Part of a small language model's weights.
Training: a variant of Muon for these matrices, 91M tokens.
Each number is 50 + 15 x the weight over the matrix's rms, rounded and kept within 0 to 99. Layers, rows and columns count from 0.

# layer 6 MLP down (transposed), 384x96, rms 0.118, rows 244-255, columns 0-95
57 54 43 43 58 59 40 56 22 41 61 59 57 44 39 30 39 64 45 55 46 40 31 56 52 49 48 43 41 45 39 43 73 51 58 43 43 43 47 52 51 44 49 27 32 56 65 29 54 64 47 65 64 45 19 79 59 75 54 31 73 64 51 54 34 35 45 66 80 50 49 39 51 61 58 53 40 65 46 51 46 16 64 38 52 39 44 41 41 42 57 57 73 39 56 63
39 57 44 35 50 61 63 43 46 35 82 25 62 52 44 59 46 52 48 42 37 30 20 57 70 44 40 86 72 59 42 39 64 65 47 26 35 30 53 56 36 56 69 45 43 34 32 59 48 35 50 47 52 53 15 66 59 16 62 44 14 41 62 89 40 51 41 41 41 58 62 77 58 43 59 35 15 49 49 50 57 21 64 46 60 54 34 53 58 56 56 42 48 46 59 75
42 42 42 15 54 55 49 65 69 55 47 44 49 46 56 60 22 58 57 71 58 64 42 69 55 49 54 45 50 41 30 53 42 46 43 63 56 74 33 21 62 54 55 81 67 45 57 60 82 56 50 42 27 37 63 41 27 64 51 47 53 65 44 16 17 49 20 43 51 62 57 55 49 57 66 55 67 50 47 54 27 39 48 38 61 60 49 56 66 43 55 60 67 29 65 73
46 55 56 13 46 72 43 50 69 35 62 73 46 54 40 34 44 71 52 67 35 43 60 70 44 49 16 49 37 32 65 23 57 42 56 67 43 48 76 53 66 65 70 45 55 59 69 27 48 34 27 29 45 68 58 53 61 66 51 53 67 49 41 41 59 52 66 51 46 52 62 57 50 70 47 55 48 58 49 67 40 54 41 64 52 25 51 37 36 54 32 61 62 52 39 60
63 64 32 66 50 64 50 46 38 45 55 34 31 44 66 58 54 21 43 35 57 43 46 59 29 70 54 67 56 60 63 48 35 58 20 36 50 65 50 59 67 39 32 63 45 48 81 55 70 62 48 25 51 56 47 39 59 60 25 54 56 58 66 50 53 60 57 60 52 46 17 39 27 63 50 35 59 40 37 68 40 62 30 55 70 70 61 71 68 53 71 50 60 29 23 48
47 46 42 70 47 48 49 28 35 54 16 30 65 66 35 61 63 52 55 72 55 78 75 50 25 43 48 49 57 00 61 28 36 49 42 62 27 38 56 29 43 46 67 52 38 60 58 39 79 46 42 55 25 26 38 09 57 50 13 58 64 49 55 61 50 59 57 46 46 57 36 71 29 02 46 57 45 31 55 59 49 47 61 40 37 55 59 54 32 57 58 31 39 57 36 50
57 36 55 57 70 78 62 56 47 57 44 43 33 26 60 57 39 67 24 42 44 65 50 54 28 30 36 65 44 51 45 13 75 16 79 56 52 78 44 54 62 52 62 31 47 22 57 36 65 32 46 34 38 68 49 48 47 30 73 29 48 45 35 58 73 32 53 77 32 60 69 44 39 21 31 29 39 66 39 49 48 52 53 41 74 76 50 21 51 54 43 51 47 43 42 39
39 71 33 59 41 51 27 58 55 74 59 33 64 73 75 53 56 56 31 59 48 33 33 62 57 51 56 47 53 61 54 32 30 37 41 32 29 50 69 92 45 34 63 63 45 25 74 37 40 37 44 62 36 32 47 58 44 35 44 53 41 20 42 67 46 36 39 24 44 86 60 45 56 61 60 40 35 68 52 46 27 32 66 38 61 64 43 27 70 75 65 59 71 41 46 68
66 16 62 58 69 31 41 56 36 46 32 53 52 84 46 59 40 44 55 10 74 48 59 50 63 42 46 54 48 53 44 43 68 39 59 36 46 70 40 71 31 46 29 48 40 63 54 85 36 52 46 61 40 40 69 28 22 24 36 44 70 62 53 73 60 77 50 75 47 56 29 19 68 41 71 75 45 59 43 65 42 86 36 55 55 56 47 35 72 52 63 64 36 48 51 46
50 67 36 66 43 21 49 47 39 29 42 58 49 58 25 62 55 45 31 37 54 44 65 38 35 68 43 40 56 65 55 69 58 41 61 51 42 60 44 53 66 70 66 29 34 66 47 65 32 50 59 42 45 39 49 60 33 49 51 43 24 48 49 26 58 43 70 52 39 25 51 43 73 19 57 22 49 81 53 32 52 58 48 59 29 61 25 72 52 54 37 49 70 48 92 67
30 71 52 69 49 73 29 54 43 07 77 18 33 76 71 52 44 20 80 70 77 49 70 51 28 72 81 67 35 85 46 63 51 57 64 49 67 49 67 48 26 54 48 52 63 47 41 33 76 21 55 54 74 51 40 34 41 58 58 47 40 68 73 54 53 58 73 73 44 56 64 38 69 61 64 48 46 23 36 18 56 59 34 68 61 52 64 48 42 28 61 59 73 47 50 63
65 35 23 71 59 74 45 44 35 47 79 49 46 54 34 55 60 47 44 46 58 59 73 63 47 45 44 26 78 56 55 53 55 32 60 22 41 58 35 61 53 28 21 49 33 67 42 61 66 55 55 62 49 46 66 29 50 36 58 48 31 76 43 26 42 45 69 71 62 41 71 51 42 41 33 51 50 25 65 54 50 41 29 71 67 40 37 62 67 34 57 57 68 35 61 32
# layer 6 MLP gate, 384x96, rms 0.331, rows 245-255, columns 0-95
51 66 56 48 65 22 64 57 40 48 34 53 48 36 73 18 70 47 59 40 45 30 56 47 56 41 37 50 28 36 58 41 59 30 53 38 53 43 59 44 62 68 37 29 49 55 73 21 43 37 37 00 56 50 48 27 69 50 36 44 55 76 45 50 49 59 42 68 38 41 65 49 84 73 46 57 41 34 41 65 34 53 53 78 39 43 89 76 32 43 51 91 49 39 42 47
63 46 48 66 32 50 61 26 49 40 41 83 40 45 72 44 24 32 31 27 82 10 39 44 34 49 59 39 55 60 52 42 37 55 78 73 59 40 40 64 41 39 52 41 47 37 38 43 24 44 22 50 38 51 48 50 52 32 37 62 48 47 60 44 38 55 43 34 83 48 06 45 60 38 52 54 43 34 53 58 75 44 35 67 53 58 67 68 46 58 50 67 38 40 47 18
50 65 85 77 47 50 33 39 21 57 57 27 36 53 64 55 29 42 61 46 53 25 19 41 62 48 35 25 32 33 53 60 74 49 85 49 66 36 46 51 58 53 32 71 29 39 55 79 70 76 30 50 56 66 44 48 34 19 53 77 58 55 49 59 49 50 19 59 48 64 58 37 62 57 36 55 19 27 49 48 82 48 43 47 55 64 39 63 42 80 45 35 62 35 57 42
42 38 56 54 64 40 43 36 56 17 38 40 32 53 64 42 33 33 36 35 28 50 68 42 34 38 51 67 47 77 71 52 56 50 58 29 30 63 70 54 78 72 03 23 78 38 53 33 72 38 52 49 55 46 48 50 63 60 50 61 64 52 49 63 67 54 43 47 39 40 50 40 46 42 37 76 42 59 38 77 25 46 57 48 49 50 39 34 52 39 25 53 49 31 27 70
45 62 65 45 36 35 43 50 61 74 59 24 42 51 50 50 24 14 61 31 79 78 16 42 69 36 43 47 68 46 47 44 28 57 49 40 49 70 62 69 32 53 59 48 22 34 30 73 53 57 51 61 70 58 40 48 06 17 46 41 71 42 56 44 70 29 57 70 71 33 40 35 60 51 62 53 47 45 28 65 68 62 70 64 35 57 29 86 49 60 65 81 57 56 53 44
49 59 54 60 68 38 55 54 46 56 35 45 29 46 70 39 75 61 69 24 51 55 73 72 68 40 47 31 54 40 81 57 47 74 43 08 73 51 43 34 45 37 19 62 54 52 72 41 58 36 32 24 37 58 16 54 46 39 69 32 69 43 35 58 54 63 49 31 56 60 53 42 45 38 51 36 36 61 21 18 35 57 51 53 70 50 08 38 64 54 57 60 48 25 52 47
56 48 54 67 42 45 56 49 50 58 53 44 64 56 99 46 60 50 71 40 62 45 86 51 50 66 37 57 42 48 81 31 50 74 51 30 42 68 70 40 59 62 48 60 52 48 44 72 59 80 50 46 77 66 52 46 37 44 25 39 50 48 06 51 60 48 67 56 43 50 35 46 58 48 41 60 29 52 48 54 52 41 40 51 39 61 50 16 64 51 56 80 37 70 25 69
36 49 55 37 46 51 49 47 52 47 52 31 51 70 49 38 32 39 60 60 59 44 36 66 40 41 55 46 38 52 23 73 41 58 67 02 40 53 77 65 66 56 45 33 60 52 58 72 55 54 34 36 53 38 85 54 48 30 67 59 80 47 48 57 57 22 49 56 47 33 44 56 48 36 47 49 23 71 59 55 37 44 31 72 47 36 56 36 63 41 60 53 48 49 32 29
65 39 47 69 51 73 32 21 61 32 50 71 61 45 53 39 19 58 53 44 61 35 51 48 69 59 53 43 37 39 39 48 63 41 78 42 47 78 42 52 61 50 40 23 29 40 19 50 28 55 20 32 67 54 60 41 51 38 49 49 45 57 60 38 47 49 39 60 60 16 24 48 59 69 54 38 47 59 41 54 57 23 16 50 37 50 42 59 42 01 44 35 57 25 59 27
62 46 23 58 53 45 67 40 51 42 54 24 62 35 38 80 43 36 41 62 43 42 58 72 43 36 52 50 38 53 50 48 30 23 42 36 43 61 48 62 42 56 53 44 68 42 50 43 43 67 68 68 69 57 48 41 69 78 31 43 42 21 08 64 77 50 45 34 45 56 43 38 69 73 62 46 60 73 37 52 34 58 64 99 40 35 55 49 52 31 77 81 76 45 51 47
45 62 48 48 46 46 49 55 79 61 38 16 49 59 81 41 61 34 41 32 65 81 67 48 53 33 45 43 75 58 47 19 25 24 53 79 47 53 81 39 30 34 44 32 71 46 46 58 52 33 43 36 54 68 51 48 59 34 27 44 54 53 31 82 51 73 76 38 24 41 68 61 70 43 47 41 35 32 57 46 41 68 51 36 45 46 50 60 58 51 34 52 37 65 40 41
# layer 6 MLP up, 384x96, rms 0.356, rows 245-255, columns 0-95
65 60 67 42 32 53 34 45 69 48 61 78 57 42 59 37 22 40 20 56 47 68 72 49 28 36 47 47 58 54 59 46 60 60 35 59 53 28 36 48 42 29 38 41 33 59 62 71 38 60 63 49 61 43 33 68 11 61 42 73 40 55 64 72 27 62 18 68 46 52 53 41 15 70 45 28 67 40 78 18 57 59 61 37 58 46 54 51 48 45 50 86 51 22 65 30
67 53 42 54 66 47 50 54 55 37 49 36 47 41 45 48 39 40 39 70 37 28 54 66 29 55 63 33 48 64 28 47 66 41 65 23 54 58 42 40 42 58 66 42 66 53 38 54 87 31 36 53 46 52 44 71 67 58 64 51 29 41 61 51 47 49 41 46 52 38 34 32 47 43 42 18 49 30 29 66 78 19 54 37 70 70 44 57 39 28 60 69 63 39 59 44
64 65 58 44 37 42 25 35 62 62 69 43 25 60 49 44 35 38 60 35 35 80 57 77 53 57 67 71 59 62 31 54 46 43 42 25 73 50 56 78 55 37 71 45 37 48 68 66 52 63 67 51 37 55 65 44 46 67 33 27 54 31 52 36 43 57 54 29 51 20 74 65 43 42 36 49 28 67 50 40 69 34 68 53 79 39 30 35 64 51 17 59 80 40 63 53
30 49 39 55 70 26 62 53 60 65 51 47 53 55 53 42 37 63 50 60 67 39 46 44 56 57 71 47 51 59 50 35 46 55 86 59 58 56 32 60 36 42 63 64 38 48 35 52 33 46 52 37 39 28 62 53 42 33 26 50 56 34 48 46 57 37 42 40 53 71 44 38 42 46 25 74 60 85 71 54 72 28 46 49 47 54 43 38 55 87 65 51 55 80 29 61
59 37 74 63 71 61 60 13 49 61 38 66 44 30 57 86 67 72 35 56 52 61 58 57 47 49 37 37 19 52 86 80 46 42 46 52 70 28 51 54 47 05 37 54 37 59 32 41 30 64 55 63 44 63 72 55 53 32 56 67 33 74 72 35 66 58 35 44 52 23 63 60 37 51 30 57 44 73 48 57 50 64 62 64 42 40 44 29 32 27 46 46 44 59 43 25
69 56 63 41 62 66 40 45 47 11 49 60 37 58 51 43 30 55 37 52 47 42 56 41 24 47 29 81 49 46 42 75 48 53 42 48 44 15 29 69 72 72 62 42 53 81 72 69 64 39 77 39 40 37 72 43 65 52 42 39 33 74 69 51 54 40 36 44 72 41 27 53 46 25 55 46 54 45 57 51 62 31 64 39 62 63 83 78 46 25 55 45 68 58 58 55
72 65 62 53 63 87 28 41 61 23 56 35 33 64 33 43 40 52 74 49 37 35 64 56 43 44 63 60 64 65 47 37 74 28 41 27 59 59 30 19 46 30 60 49 27 39 51 43 32 52 44 43 37 40 66 22 27 42 51 52 43 31 24 50 87 51 50 75 35 51 51 49 52 70 33 61 52 35 46 38 50 41 53 57 39 36 38 74 61 51 44 29 53 44 27 79
45 54 67 50 40 44 41 62 17 45 25 37 44 67 77 61 54 59 65 57 60 49 62 31 44 76 78 42 41 47 54 41 49 72 69 69 75 43 58 69 26 52 51 71 42 50 69 10 45 60 70 61 33 64 44 69 55 56 54 54 32 17 41 72 65 33 80 70 50 25 54 33 50 43 55 21 31 58 59 40 51 26 56 43 63 39 52 69 46 45 47 54 33 29 72 21
39 57 77 33 43 49 60 44 30 55 80 48 61 49 34 32 51 68 13 50 60 43 61 54 36 20 57 41 64 53 55 62 35 86 25 12 28 56 58 62 45 67 41 76 78 63 50 53 52 72 51 43 30 61 67 36 69 64 44 43 37 60 57 24 61 60 59 62 50 53 67 46 66 53 51 53 34 60 59 46 40 48 57 66 67 53 40 34 53 76 40 72 32 75 43 59
63 64 29 59 76 49 31 56 23 58 58 39 56 49 60 65 61 37 39 45 82 48 17 58 65 43 72 47 46 24 60 76 44 59 48 74 62 60 32 54 58 42 26 45 38 76 43 41 54 46 45 79 44 17 42 57 56 41 68 42 29 44 53 38 54 66 60 27 52 52 18 49 36 68 19 60 87 52 20 76 35 63 44 50 49 34 34 65 65 66 40 51 26 56 53 10
43 21 37 45 75 53 54 55 56 54 48 31 45 55 41 50 56 31 59 47 30 54 67 69 50 58 55 61 65 36 71 34 45 15 28 65 30 47 76 64 67 65 25 39 79 61 31 50 44 71 64 42 76 33 50 35 63 65 62 81 75 43 74 47 49 26 69 47 70 45 42 62 58 25 45 64 40 79 53 32 71 51 28 59 43 55 43 38 57 47 24 44 50 36 43 35